Weights of a small GPT-style language model, trained from scratch on English Wikipedia: untied embeddings.
Each number is 128 + 32 x the weight over the matrix's rms, rounded and kept within 0 to 255. Layers, rows and columns count from 0. Numbers have three digits each.

# layer 7 MLP gate, 1088x320, rms 0.0563, rows 796-907, columns 80-119
078112133086149123115121082156151125105120137146130126101102148109123114131201090104084161189168150058116109144128169151
083137149099141134146156162129168116059126151094098113199113140084153131160127124163171133160107122148132108111225148184
157187102143119106091113114153110101196112143157135152125063173143060150168152161088105141163148050129098064165121123141
134159116143131096129170122117175122152143140204116129081181121071087132066124155115169106143108141134110139098103172110
113099112134132138167129151089171114212095073198129175172085127087124128187102090132102117167094116163119073122087180126
106136075147049128113150140093095159150137114090070105111116130186107150080160128171135105148047145099158130122153121141
138142096111108103144067109087103102108151108090155149177065091151131174110137186141153138140099155112139109167146106135
165117139120074107163132130071167134130154159173138203101100148125126136066223131105140096097148149153167149176125093203
063091153128146086050123147128075090134123141137124149177126161151103147116129136114138136153171136080094107124102106156
128055122123122143114152128072139098148122090152117129120171185132131113113103176121121173169100112137109160138095119133
037128097169135114172124156139139147126101098152100087126121163099038133121116108108175129147097128112096104127097112095
121133138142169147144095073179092090127069183130104109138161142110104148114163151131090095156158150098062127161144136148
149099114110151093189078174163071123139148165134099079163120177101094150145145148142098056199105178114108174162161145158
139144099087054096133137083115137150187123134131084092134074088155055142191126120141106121142113140114135122128138106127
109155187182170112081083192144063113119093138149130134155118086106143112158182137158146097098106141162108180113154174134
077108055068131169126106107162108090095128142145148145121137133135125117134166090097125146118115131099129107094058103098
133163185090076079076172148117166155130136137122142173107128117143104140118134105122163115122141084117151133116214104068
132139110080110108161130144086136141156093134142088134116146139093166115171120102122121064158095154123100141130171145135
156106129101171121084174112129143121080159137118089122114101128183113140177153171126152149093102127077108173166138160127
114074106088125155156160122157131198122126131081051126134127206120030232111158117143126064099123164116109100116140125145
097131102067136124125123174128117136090101124148093126151112109142150158149101117141063130155130123119147060171078084115
167100110116111139151136158085129110132092137139144159148114155116067092146122125151114123154153178106123115157227184146
095117176141120132125167126104109114131105094199102154077143037152137144141153124153079153139133172132094127177143178140
117170154115061137109199175181137127166091107125165054080180033111125148104165106125151142123111117084127183130150115197
106145139105058079145112039116166193104128094143193144133123073180063122055124134121158087082113164051180138163109067146
087109102103118132137092121131112121120124082107136122094164119164136132144177136142138162114140101111131118131145133092
045105102097165138173178143095088143129157123146092167143141152166133121156158135128046115125172193059123090119121118162
062061118121140082137153117109182074185147129100141136141194113141149120120123113139160074150124137131130174132105142151
152143124078141081130081131168163150158121104156127110085165099040098161123094143174152103136152162136113102156143191134
105144119093140109156146094183115148172081093117187159153118083151116130128086080165121119163077154083131135179098063169
070113117182143138146131144144108179094069174107096112097147165095130175125118168077179109133139121127174131138111122208
097161074175138184019104126075111108137132092158116083101108130091145148108108165133144118158148154121107125103083147140
090134120057073144167154225130169099173140129122126136155125149131138125173150152176165112146131154139163133170149119189
163170102095152173162154157109082128075125119184159171173130142116158101143097194162061158196090065083097070091093152100
117103079194111141109170180110223150058101139131097108166187094082069169110095168177181100121074092105103157164115128204
168150138123091104154095078155120071112072076139125145108093141208141123175079132113088121090098155147085121143057142111
157159085085087134128113105119131127170120147140131098095136111095109124099087187197142176123124151087118161140142123158
132139073133169128135172124163136127119144148104133128118132112148185112153157130106166113080157092163142154103154117100
137062123139120176073130159154115136117108124152066123134151079142140121122130179066099111141120102109155189110148192148
109091146142181078098151105085138092147074132120127130103087161100107133079117074141111141110162162124094124119091179120
176077124161155097104077145098102155110121151104115093122152095122096184132182193165203120134134185147107220109091096191
111148098120154093048148074120204092170108116107093159165162115130095118157140172073162171177171102097166127110130125131
101121104194083102140125126154114096092160109156131168163173094161142137117150075091087115079118187140142152139153138119
094144107100131100145143098133085074086135146149119156163128152080091137061143148175163098099177095123162140137177164184
127175121156089147172132104131133185177089122158129154139132135139098129183098103087077084124162125152063116138149110153
138204134120102080192125101149150109175156112131172133103117094108053102124156193181139150173142124129066096055190117121
080145120161228100109103075174148151134065161057143064181119189124113109137173061127157168119185117120102091140189130159
080149087165059127068084153153175118173077130090101093125161090134139132141117090083119125130138117112082111193106116169
095177138132077204100183100117070118144123149129108133082118137167102103155123175071072196140141130106128120142117138151
052131107099111086140109127135152160083127140122107150138135163120121113190135090139190110093079082157145118131104136134
129082058097149095150149135151184124177097194147117076113125160147084156108154179096177129130095147160131097098124170149
163178086177092122136158125100133144112151145151063143124193130142091116184112159079132114086102182077053135083158094159
140068101124164094172136153138116118099161105104134129139157147092115158119153121140175113111074120110085147139130150089
150088107117137097129125160115133137139136173140160103160151105123102140123141159161125050104168117122094114088078142059
146098104143080142047086159136102129155137131131149078149090040157153163063182123158184122111137177110088143113097090170
108164114128214100126137129173152128099038129100099097136122171085159150131153158100193127082133129065141077151146175123
113171067064137138107096170125048122152114111179148104119129098147175149114146102082151139136166126150131117108143130141
095067076122170111098153072094139120160129150169167149120163170150097108148133175102069118137082093077098117121062141070
102091124135126108119067066135126149120111153159071131103106074095090148126104086145091130152159140104126115165090094119
073126125068078115118113191125097150168145136131152114116122103197142146116160159127150149112160147116215109076175091173
117164130077157126040072112079143125150124058131116130138067115144135104076117121136136143125119131100098094141088120169
132128139112161160129167127093154207118102097117138127110127237181121158133102100118116148170124159083115141088156130100
067087109179163206144122109097146121088136126157107104161144128122138126113152106120140141148040112079151106117089169160
115094124211199162170155160093132149118149111092115090161124149077133153140151160074053109097170150154140132103175210165
056178077076111171139104141178117114098097097131108102165120102120103112124171144164140143053079129135183086102147150142
138167169153155112086094161154160104065154087182147189138157119163169180083047110174166062123165133113061185127138102170
180116131152155141132128096117200056077139195145139132091130107167050158149127089123091042151088118124213173127126143154
148147154150126162077109164171096192115132112120110126158114102135101146099064129127183090072150148094111128117156095143
129116122127102110078083119085096152163157086093149120150129091172111125202157144177117170143103116137112224084145102113
151114131100121106084088186114182113141173164099128076150086117133187140155139082097088072170108124126183132136146114121
117144107107129136121191088083153130156122105125124133156144194176108111062133108134147139113110151094128123176071193150
119153075161135101060184122085139162118097109167142120086131144147178133079148134146171092110155075153152139147096113151
150180149163116125152154140091125120140132131093061141181067108142166123160095146104123100059104116086156217077106122125
138135130132144151185135163130100155156138145165096118144140155072131180072104132112146162113072057154062117138132124091
113125082115144138111127075096138082134080134107126105174080161117139159136101184105112063051160119166146123114106135166
126081142088149129126112188137155145164135116181135185143110107117118158118103092192185161096156134060170136136155155129
114159084115122171150110084098154123139059110137160124074148127121115149124114059174121106122140076071102147154113115085
135170136119144129132147093111126127114136109171154194141157158146142125158146113149123148179114151090084159131124110165
125150126118093125119127103119110110150087098122096117170160201178135125191085096069088119119106161132117134121107147074
113136167133168134158120044078169097132115213147175124144110166191097113140168122135084145150159105066115087124114141095
080194117114153126059157101093114123156162214144128122181137149115109110095181156112150119139078116159144124095125087190
159099131129135118146112136135114147163079101143138147092067125140110120169114151117161168149114128115128114107090167106
131092086097149112090102168074072143168135135041143113116114125116136149075118215094255223113095130107131166105110090121
133089128137068064112144164076112144166088083108060162066114095135148106113101071151151125092151139186105170136167085087
139142125089094102127118107131135152107151176176199155147151127148071120096109144147157152106133116092090136148137145081
151126148092113117094172146163132125125101085178101193159148124159080132199150092138154099145149091118126173122132138139
130096168068164124115145178116172106134139134171108130086127180126128141132174101145119109092118153067146172162125127117
146101143104155122070136138168116135157109132174136215132169115099099120092116145125168103159145092121093117142127179116
145161102080119094092152135125138156154156142087161133096178111122099159174144141142160136180123135123197152126089196092
179193144091100130078189114103110179129121098110112118113197131141135140045087110152185115161113142057177109146162238157
128106135088134104092106114106082127171093177123108123085147118141091127114168094124136083115171114137135124141176134143
112091096077174115112112161138097145111138127134107098111117098124133110129108084105145124084124127164182077137137123160
157129128117139128153144147075162099123067150143065148087157116131098131160177135125119175116081113126114149091111117183
132142084145173136095116212132159127156133103103029087115118110157126123204162153074088142160078105083157155151154124150
151137085142136080138170151111222114150140108155157117130120131157109126123093110196146135138185142076138147110105104132
115122122139112113047097120132083158164073082196127136120092171106139156101107138142130098128059163067095091146132114155
135116139115167153182109187093131128122122092138084129147147158133108161062051121093198112176063116157107139121110181157
186120139143080104127198137113195164215147146065109208098179160121158149126140203101188147152078145087141131126137159099
114165101096078103108096100093195159128152148128090141147127083138083151090096171143127098119127127131138129210156145144
147097109071073073074140115141180138128106186120188047135127117169089124154176153146159071098158066109126130218069159120
076140128135104133134179105094082088107142119209139127111079136182140105131100142158106159093141158123125110118120148141
150073134103173092085115132113111092111122131119111068118113120089121134114130141111120163161100160124146106092089146167
131090156089159140144115156182146103139168177128142146134100145123126096124092128107126138186132113182164134099146112114
113120099125176099133119136165102163133149110118125034137054111115152110135071146132187137100101122110078146097104095141
144164145075085127101107152128152130083092137055106144132161164135104165178143127110135173110145123101133168075129168188
144112116117132163135129146088141139161112149172131160168151131180144132078108107133094112146106145144055101122148143161
169100122107112155102167114120187125124118099113120155144131069127226145117194186168151169154117148131109138130101132179
121124122121140112110122183115182171132132148177164113161073166117140117167121078164194125178095118162146112114099110135
125132141082145129156186117087125181069140100076103129133128088169132116141149120101071179096150181102125155154094124135
118087170115141120171122115061154093157087055089146119142098150093118121192129141138135134154178093121138111122094155090
172138160100109129114118113106108154081144108085139152131117113141066122093101101190108133147107082193104171083139116135
112079101117083136074029150103135141155098145143150083147115167122111173104072123150105131105129134133051105118166175134
# layer 7 MLP up, 1088x320, rms 0.051, rows 796-906, columns 80-119
085121152079129111140088141131118175099142120096143109153131105111055145082151115087182101133114145109140138139117086164
104154131095166106158146069087092163130131147123153087110148158119093153108135118121134141101104106095217107049066186147
103101159115117133176146118151105152098150129125094068172129097097147146107090084173120093088098126119146110076184122137
205147089088104081128152053150101097161151114153115157112150140100125145048177145089160113159123075141170115143183175130
084125172106132149128165126157176137188165194133144134155118166155150111158120156127166149094119111118095089106086192129
124109164109071106123134068112111097136140089141129107117124145147120139140179091190049156120138137114107140108116064187
130158123083199118050113158091214163124093158124173064122096097089159137074189148132052124068155088073101149128152092143
179129125135090121149107145114168121137152115118144155076140135172152165096121097124095090111173090126161159155147128114
136122116161120128159143146087133099083127113105118102158140182103154139102125224093098154138125129186097138150183164115
175157145104094143139114179124195048148079104127093120156125152196112138167085091159113093125116127150111152119141053077
135178092164106063206108118182125145143136099135152119201130183131114150171081122098134150133087150109146149093109175121
147145129075101134169110107154203126092176150091093135119133068101174147124134148136091146140122167103114124130184118127
119087159168145147173111089152219129164161121128156111076137090163141151057142140123008128123149162073101082131083147139
137146068090115126153152108096207126191076146133117162107089091138078120098173069143091110089131147135127070110108118152
091142085158099079130147087170166156055127143150118097089113190131134140132088109123109122130147197135131086100043154128
123190103103186097111163116131142104087116126133173153120123113121168125164127174142056141142117105146142115114088083150
156119132094127122172129182126108158165129142172112074152111077105105131160173109116119116134132131127095129185059089141
170104086142158114132140110079145110125090109094099106159127175116123097158112120116115170100098117123042129075047143107
154107152090121082099131164132106152175091134152128171162120078197161131126099068145205144123098078177166114090117108153
103086163067140144099126093172135175175166125088119173152132166142062141131171131149118121110170103129083100099153127126
082108083158138179131202121145136040116044183149163132112131123116039129104121147101121127130117171148124155115165093102
139188179100096143098162144065132140156085143199145101134163086123084102186121111095126156127149136145173153142153074137
143159139181102084135132118137114181126089145098122154083145112137141107133109068249105104158060095094116146150135131142
163104156144143147074189164080115097111131128085078070120124104134156117095141114149142102179137108153080150141105191133
104152076090144147087120125090195150149147088138124120195129163105155150122109170032177118117139124099107086142051102128
170126142085085085102151109171105112088144118087110103157161184132132099122111086110117086164162077141170151145117072148
147098149103121131143125121147085153088146101133091172141167155118116138099084210113106130118144211145078133105148136165
153139141132152143055101167148099135111123078158163087076102152117127131191179093138108147156170090103153144115163149147
145120085169119059108122116147146125070096134111158096120113081123118145101111127134131167081068110107138148196130063112
161058056085133100129045063171129169169108205135099128147155084130157143156155152132124124089155198139133139128078105153
125141159124129171105093136165145045094115113205071096175139128096050105176127160178150175100131119142074137112154139135
136167119073137177090161187131134136176138054160164053108125130115158116133152134117130143089068116175063119120144156114
126145141073152193149106091134188131122113168124150119178096178143103146127208118126149144113165148105110102140145099141
112144107149093178150111196109100155165177106094145173133182179131088134089127123149075117131125075169105161126157079100
130098124137126089123182118056093164152128152077155111067135074032165118143183160166048158187083139151148119059070157117
141169119174149106184171129145080088136139163105140107077158173142139121193180138105069070146143122125069154112161146191
132147126093072119134109072122105127148136098163148126124161112111108114084103176176125130150116174114087146139125142132
115114115094051158079118158153103139087112170121124137134178093120139099148127111150188133115117102144172142110092103113
147121188128143132177166170113097112135145125096081097098133065149135112109107140130107133140130157143123148170103190127
164118130084118063149098137155089144081147096171074099114107115157164121130197156090132114091133155140161082101184133144
144134103155153123120123201138109158180078127106163166137118169134131126178168176153132173091127108137073117112108137094
127091167121082080141134098098077118111164145107125137123117143104143161094069110110118153099129131123140040152048106190
111121080077115110124102085186098175134141138120177138102092150133118105139157098178120130120136070145134102132087078166
191123135100144090116197210153132154135072125101175134111093174153165173176095137128155107087147183186177140110129096106
095131130107072175117088024086148082151064146174155161162112116173109115118128106129128102149159101174156113150091109100
186228138142109149129137172130073081150096097136142163120103103148124112164119160188146108134148097102076108178153099160
119156095129169143175121159118098111075129085130129131096143140134103118209079155137214181105130154100152120053082177183
116114184177114172148189158121138134022167145127103134100118111127148091074153144170155106088142094131165122134110125149
193171107196130157152144094172175093173117108158104168143115190118119105165090107123154145132134120091138077093100132135
132159155112114160125131119133089157174066150154153129132123159135123147091073171124080132104152166124126133113183171164
108147094147128147103036054151132163136114167139148086132120098114135108060154163115137049092084167115143132141051117147
180164125099127175157099124167132162143152080146115104185095121101126147139179094148116167137131160117135125102154104128
075162117051144164161155111096101164163126133094120106056183173130090134112130093083116140120144096117201106170173149072
162169143154113105058124108109055167161134086106115135132098081195145104156091129135106137127126146100159165193078108112
089107156090170197090137089176130090148161163104115132162134121129097128096124117129173155079093135163133119115167131141
168121108138173092129200147115211113117152129059158102112093165139125131115150164155149159114125184152110112134141140161
159101089114114115103109121119109131099116145063169169116150169096076140157188053100101132099121148124115144132093165093
089163153101165177165045078120106138111106137032174125110113092166138156077079135175101158104137167107134141096057104160
180095137096096149123135137121087122117150079142132141163110133088133136136132100163191114088115135124151133118168163151
115207118093186148143076154117157086083152089139153132125082107110163115109171155149092083133139167146127147125119171103
081136094112117115159153104141164098112105123133126073136114085128153148109075147093140096146169160119119086084124084142
108128092112125114163117176119155081142149152144124141055094158088131161164145136159144135105119062136085140145117157119
113125164159147154136171143145074133216078090093123135148127072175088146137050172195175163122118108136115139138093125083
146138124189125122083180147164227082160110174087115184119138189130090141148102169121115093234119087160144124130103107120
204139166158095120143092181098103140104143097093113132145154123144107153084097117200191089123191153132113170166152109153
072137106117104111160154144142145147137114132168117128111147118129091074114166108126096159132105115097139121162117116112
182111108061111148125071153071145159100099136132167163099124142109176171126123117109167138131099154107159088104124055118
137136090135186120123130126120120142107085121132067098114087121142100120120099118131149120145201124178201104107111119126
121116124210171133163190151146080135134180173097118166151131156103075173156101145104119149129108110128128174106214136118
158162212085083156140066166159091113120137088112145139093091143191154102114119144114141103102164049110131156154136154075
120118077130131099098090130113122154111110155124090159081116123103132194127096127119098083139110081127111156065129137170
101085105134133099102099080071123164167183133109108145123161157130126116146126103127090097114149148119117138106159169132
162099164109141115154093094117141130113120157109128081133147172108103104159115139099124137114138167130195089148160053079
100193160096096146125183131088103108097139113110156088139136222146138142136081163105125136196102175112135110148090141083
075150048060098101128121129124165142134099131186130141163123137159147112185083159170113168154132132075098105165137128136
084109118161206107168127093170047108124173151159092084137091085155177115144129091158108137135110149135131119108152158108
148125113141100151149080109181094138179118211115067121111133132095143124108133133122100113163163103115153128131136112120
180150113105164173082051130147132099122104095093116090130143153136125136116108117146184147212114121158127140157056146102
076066197108141152181134176114088153128163163117078188100107135168108114118094159131178111095069098135152151137149112077
174122113123123113150133135091136115071095117198132065132128158235079162136131142165144187092119075129166185166196134120
116136103126142169128142155129123125183137108142134108147129122126134099084159071099108128146096155093172127133083110114
093112148175113149116168128067107101116101131164177177160116140093185102123052130137093105151137085178206149097154124160
184072135180122134158118155121120169200065140086079149168128142107169125146101130054127126091112150147158166139128121140
142182179200171138197133147106186068153148134169071117146143140098161127198129149064102102129062164085112064099084094127
060161116152177129078065111096094153119175131148078209152151129134159120164122116201120186194146124153119172122129154099
124102075177139067092135124136136169089103096118124115163126135151082123163151105172157108127120124142075170103148145114
155152170200102114168153075182140167195156108110142155085146182119067139154115147193069136132151171141042144161146113091
101153100167142133099146111046240125172099180167165154114156083180117155152136093126079120200110081119217129163087101119
146121142161082146085143148158108119120163108065131081167114113081098149120138159119182086133106195164156089128152173165
083134138158138094152099111164054143149113139096154105136131106162127087116099101124176107151144161075124153167168145158
101123139096111061093132100119141052174106089118131102058129097165109100142102177098145144134161093130101150133117110188
064167193110149100182091149153141140096139133135084186088122124120085119103090141126130121116099157193117142080137070171
139115081161068070103162133100210112136094119103127110111157159155107120092177096100114135159080144119143112154130101132
092115136109114126114122127130150150190136094114111161120188127143115120108138104154137113173174104163103146195104125157
107113147196122146162135171179148115151154078147140139104146122133110096137086135154130161113186184151126123102126136086
099158140100182138186099125126145095160107139181142157126145180090096134140125122161162150155098123105108127155077159106
172111070125195159078113104133132148166136161152195147184148085094127132121101159135162186080164108132038143091167160150
128116145109084074143152147132124157161136156127064118110168141102150133090158162132206161151089164105155144148134128114
128136119153101105142178205106079087105148103113121113159099114102119125114088143183118112118177204076107138144170108110
158078176188104101138154117120133104051114207129123049074109115132136042139086128130088103154145127176149212159149118070
138140097137163097131182161154113154098163156129074126148106136121147105050178127188120144115186171125113128154186166124
108155113142106082064109000087086095125076098075146160134123039164157162130125082166103127121130140082088151146156139150
118172148028105118167089179173120149155127123177207117143132150088099146103136187077151107130135153164128119125126112119
186111105143173126169151168092142135178164155166142118078146107146112108125130165150137112107164184171104135121174142134
122136124135128164105170090130168151052155123121156126138124161160120116153072101129160128164127047101135137080102142143
081153217179111164121175120093099151139038084158117100142096178186133101154113115138127102112107148134099130099175120068
150164097178089128108151090121159143106141134102146171131136142108068125191197126115089122087178085134132122134110056162
075097095143060093113162111098097115150162123156173166142108121194157141056131119190103162228179166128141137125215074163
133180110148093090111089132068159163125113126152089110140097162163144143072179147145106076117138105182140077174166102135
092119152127135132121162060139125140128069121126112184133142113117128113138133093107137117080150127096141113118168121130
093106151179091030164104205176116141142135179132127125119179143108121140145146219104205169107093158162090144095140078125
# layer 7 MLP down (transposed), 1088x320, rms 0.0486, rows 796-906, columns 80-119
100179098118134068094092092115123143110090170147135113133169165137061103106118081151108171138199117061031089115078115124
192149126168065174105168143122152103136080120127175130143126170145101147150161121109157170111097108094127191105122148098
115147167134135100124158124143112115089122142139163112100093144131105255111115160131141100107127121145104072150122137185
098156141095144143153047100159103144163141113166087070117078069153130064138110148143130147192110175187166101128171212157
088117118128199177116132119169117121155123093147167153144144109164111069145153175135162207025121151109179021136074114090
108119114141102123058109131106149083167147183109164174134135157115156162103094117173131108113111144138142150089106028156
117159117119085139070202052119123179099213100079134129118178052094106162110121138250120114144103159054114094134107122194
048106113140188126155155147117135097148126145096082165135104121128098140151166132177110127064109196203173124100097087139
096138142132183135176073094120205060198121115075106094066076139153118000142159101151085133132085118133122132050140091128
126203095124142058135135087148071126152163187158143109092092140039196130119135096166135169112126146120167106071086113107
155093104223145143205139122123173099093112139098130097162148189048107144113133073144171178100149198169127167136166117105
126151137041117115125190161114146106163137090091088108139104153151145156169080093156139162062144071154164100085082135074
150136172167162153165121086133155090171118116138093107118158166113144061160132184165142109168120181081100124163163147161
104099135126144138092165086109152091170130169091143114126127089175148004107119101103201121178162135117141101095150139186
124152105128174108128152146106084103118105119148078163121137025067135138144124130092121172174119114116183171123173138082
109123173140090107179063134111113126194168223144144082156122141117096182137104140184048165158147119162063163103131139124
138108144075102162138170125055148084074119161136106146174120149074109229116148098114124097168164126126170196102152144142
111133181095169128080078109083130107183123075129147083141096063170129163130091097098112123158128156134099133052113120144
071109093160095152087121122157189145101146171129160166162172106098181149112127094102121111120048077164081101111200130151
097078235147145166075160099125100121131178091165143109103106150166108114144132130163091077142184152160178160131181126107
105191123141152121091135152117086216085152198158052167125120154093139111183180125150133138138171031192158104127100144136
185100162136085135144187090081139170141083128125097132146187096123123216142118130058128084076105140163144197095107077104
152110086184169097046084193166103148153151077113162121093118080126218125086087109167092095158153163058084169088115149112
173167102110178082120096119072194089160196146112153122134107175108149077089101129168166066161154150111163145116132064007
199144110141093089138122200088162121095093120162118113153115111137172000100111145095157108133158139149138120148146116086
130100118063164167128187125124113125089115085103088124095141161130131179137115113137062106084136086157173141114116099130
126122143094139111119162122117142122118117131121159154133098165163150077109130156136114154167139141111122068094127126141
035115119122153034124108084110191061147160073114111123069180147032153192107126138143164078123107058064112110115115086137
138108107080160166185142132165163144080144111133161024138092127206082177110175090139169146125118136132041178176180161135
096150172167119104130139160185116168089133141127081176118051101116142041150114133107132131102100079115146031158165121165
087114111142188129187113127120097128093109078149131132132099160122078159169128087121129129071196143162090192076189176189
115097077120095109125114169113103124112136091148130080179129147187057113120155171120167093126086153155132216100131108141
095086129076122171103130149176110110162149106144129168139112163208104166097140182126119120118103143086079172224173115142
127082160166128139105098101095118119123115206125110168162150106054143044147128126123137144113086139159129073205095096074
089102157151181095121125159160111045149168088112151105122081087089134114187138129075131181109171146132126148170104141102
121103147168085148108141094119143092152174156108099099073171116115165140149174131123102075071175122090087140177168170190
137090128144102164126176062115100116174120093173137160160166136126108133075083135143153119198089141130131156192141128158
123134166118104142099103152075113119134168178172142099062146106170146091159113244052083116108150096164108089101120136094
191103203136117114183118119114141179152084113130119135110134105168154143088102158114149150119080155189168124195146157123
156119171089070186161107129147080158110169098116100170142135160112118079139141111107105155202127116159109169163168093158
161107191147117079128127111093202093167099141115176092195147137119155105163172091145046073110153124146147113150092169123
131051104151138100174159107127126094119104120118130108146062154123179185121120083149130166090152100132098123168119126183
167090126144092119079105087122147110131120089094119135128136109006148149136126141121092115140126102136155061122119060099
156097143037113160144076165167149145107120124137147181131051186178110255119171189143112163097113098133112125146102083167
133201152148151135168160096113150151137134128093189148139157137150137160127211077134149143131141113151105072146080142078
120132136160136108122158091073151075162166113089203044135088079024108155093132168092177128138151154133136112202161100140
137167145091132131095076108119139176133143222177155113142094148091141072050138113127122121155163141136160136116159126133
187138105150144210127140162168141214137079142171164110115075126131182185127207134122131177134152122105062165155111138113
128171148106153129189157142070108140080170115125100113124128159158126152154092094106068152176153145134141131128072097148
133161128104136082128136147175144157107090169129115117151106130140112128088097110194123113103090141149155120180168179132
148133080110123118157141141131129118115115121076168103112130119149082105136054089193171129145111197081108133093151105138
062154169111136118117140098179099100146131069092128135098080139109140138107131104150143107128102095101094086098142145100
154128145142178110079154156176124046089158109100126094133139150072089107108178061147156171160152183130148124110134104063
074094155142154119148058134066110144134108113156167141085166115177141205144142138164187086135166129133085236108115091185
156104189116135191138129167142174132134162104148147185061092118147123193116110117168160106162120047190094149073141101065
136184137066096123106150153076155153086128114086111177077113150098124098091122137163136166131108151149119094109129103160
128125142117141163101151100137132161083101110112123127131120120081131129179120137120129092127108103108158137151137113136
088136127111132133145109061125153075082144108100176079134091104086091156137135135118161145140038163133167124127087116087
110126126164152114117138140108142151091141128148127094133087112083112079225149136141127192150074102112075115129087099120
155125091110101088088091116135153120095168117145085155127057151155173135112138158138129148156120089152096119153171148077
168205135135057053158101172127188155196149099158143113060148152146169226117070153145131130122125174110100157083117080126
113138099075152081077109177112135132118121063094140159108143191135117150127137159181110164149114094092110157142115162104
090073124201070160169121150113103133193138145158155124133121129115097077180093121121128160099072182073185234136187071124
152103093121140129129177078148182099120184086108154138170144131201162117160114154147154099175158116148134119084130122131
190106107132071181133122128147170157114152112107054153183163104159088134148097081128109114128138140152116100176119109138
081102175139103183158121121125118172110019092126134141130081136133142155122127108118113166138130174093110126133112156149
138079137089091065120146114124168152143143107084118146091122117056181144128188122125099128103111123108172151144116129222
115123091117127170116160077121117071131164179091084104153112142118104023124091095094173167160085117106142158231079163211
146146169133155116128082090079111103148135177138130094130092140077143044103052111141107119135126184155126094160061144096
126117097130155111154142111189166168151104126155110152055139144114134237123113121142169135071124134119072156133117109164
131161100106101164153162064115175125140130123085153145136157142104121145066167089144137135070124113117075061186095159156
140182156100064087077156138075112108127136179132075130197186066183141099187119148076131127147089098144173155163171199055
150083134123113170100131094162163137172144085100126129084136185155094088119096103136108115176196181135137161108176130138
075112084129109157048163091150158073158125159129138137113072178111142080127104132146091139131165164137124120141140053077
169150108130116125131111092077124148116128079097147156092101169125148138115103075115078123185103120125165140135096105097
197118108152199098184144132195145147148137113149155208117183102133163109185154044117133087155135135074119119134139118069
083142086141123089146161096118118142132153110166145156160165143141114139152160132104139059094110179064140150134147168158
092181131112120151122135094150135120169158137146098056087179114083092105067079150102121144054108094151070129078186123205
115106100135151142172086141102180137106109102174131093159047108109180255100159114159148102141177129144142086187178170156
143155087126111088109121097150124083141165216104130141150110131122108038103063087106172168149234165164080173137096135122
111127144120127154119115113091112067127149104114089075135162076069149058140151101124161104128100143069117088070142154079
138141080085162182090117079146132139102136129130234140137112156091087176111125108121118141170144135098156118041154121144
168097102167155134158157142098127164101087110122192116092106113135166080123207095076133093107086128142120137138116128129
132132118152175146112119149161073153129129179142153094149075154154130143122148106103148102129107161131124147206141176136
069051158119076093174103117080118115228137135106110128132092083188098148099109136110115075136141176131123150111143106101
161108107131115163083055107131126095107109139123155058157081114188118112074106157120034114095123113125091146140128102119
143188125135116122128142051107114146113074115106149108144126099135109052126110133137132135196129069169201116081092109105
042092116121097084120116147109134136100120154107175104170116160067132148191127198078149096150144185130139159183120142161
121172104127095217065147158149137138102085147094143142099067102105062162115130076117113158176117094186117154172160180129
107084136172160112139059103106117092129125159094113069149174092146142129160129104089173169149137159092111171072126135175
129121120094123160125126156129144142128130113132119163132176111082121097101075137122150148114107151101150075022153131119
130169129126120146162135096113128135126077059138151126116125070208141209121153183133154097065125137148109073145083091154
105159115128149096094106145085074159124094113133121097110166115118143171086137181124193122131148130140118121135121169179
136120154153136110188084120091137101141120131127099152121062149161131202128127068127165138189081114139085070023156179123
141119100141122132149140135130092152145122104118119133163185121177172017141103177138097172093148169118154157082136111150
130140061078150134100126092171154112224127103129179108140145103151119046094103155163148103127090153124162082157115123176
173102176167168122109125093117160114161127148093186130219169131067196073113105082158182152114146145160072116041188094128
106174169102103162186146108132107117116189106098120159130095084138134101171090151152086111128084174128101112068155093178
158131091111176150149074115158113092101131162088110112124122119116121028155124163181107113154120121193071183129124073182
108126134199143154156134173150107148060118170173139155087127118223137053172101172162140127177111126106089160120124079075
136086147131118150106087096122109101122082148122110135161123111116112164131110135107185123122072101126099105132092109135
098134076147102163117109188089087132186155113162125135135090151156114088086125128116110134120139118124053123143113167102
120118177132108212224123153113101131123152193065114186167054102166147072152110114105119146097152131128102183191082108093
147083180148150110105126150102142113136087113113113133127115132140139108165118116144121098142166150146104126133086128116
093133119135148104144101094115119138077101135093192141059122109113155158115108144114126181175084079120088183189129172101
085153093155158106127128110103113122122157151102178120110105091125070082149195156128169103117092102126216147190120093110
161171056122156150041129056162110092142084137168150216151147097122155139162143168196123122156112122090127129087076141105
138089125151077137051137161108168161133206126151158109113095145076117079116157087109091144173145139174183136149136149187
118057132119152101164160149134149091097079127190113174113177119171121203122140101193131122152101170135125160164160097104
122115143122095121164046158093105103118182122112110165136178142064146199106138152085196096188150122182092107067118082128
100128201162137083167078159130155117157109174148136152146103106067099119183119159073127140123146097146191073093129125121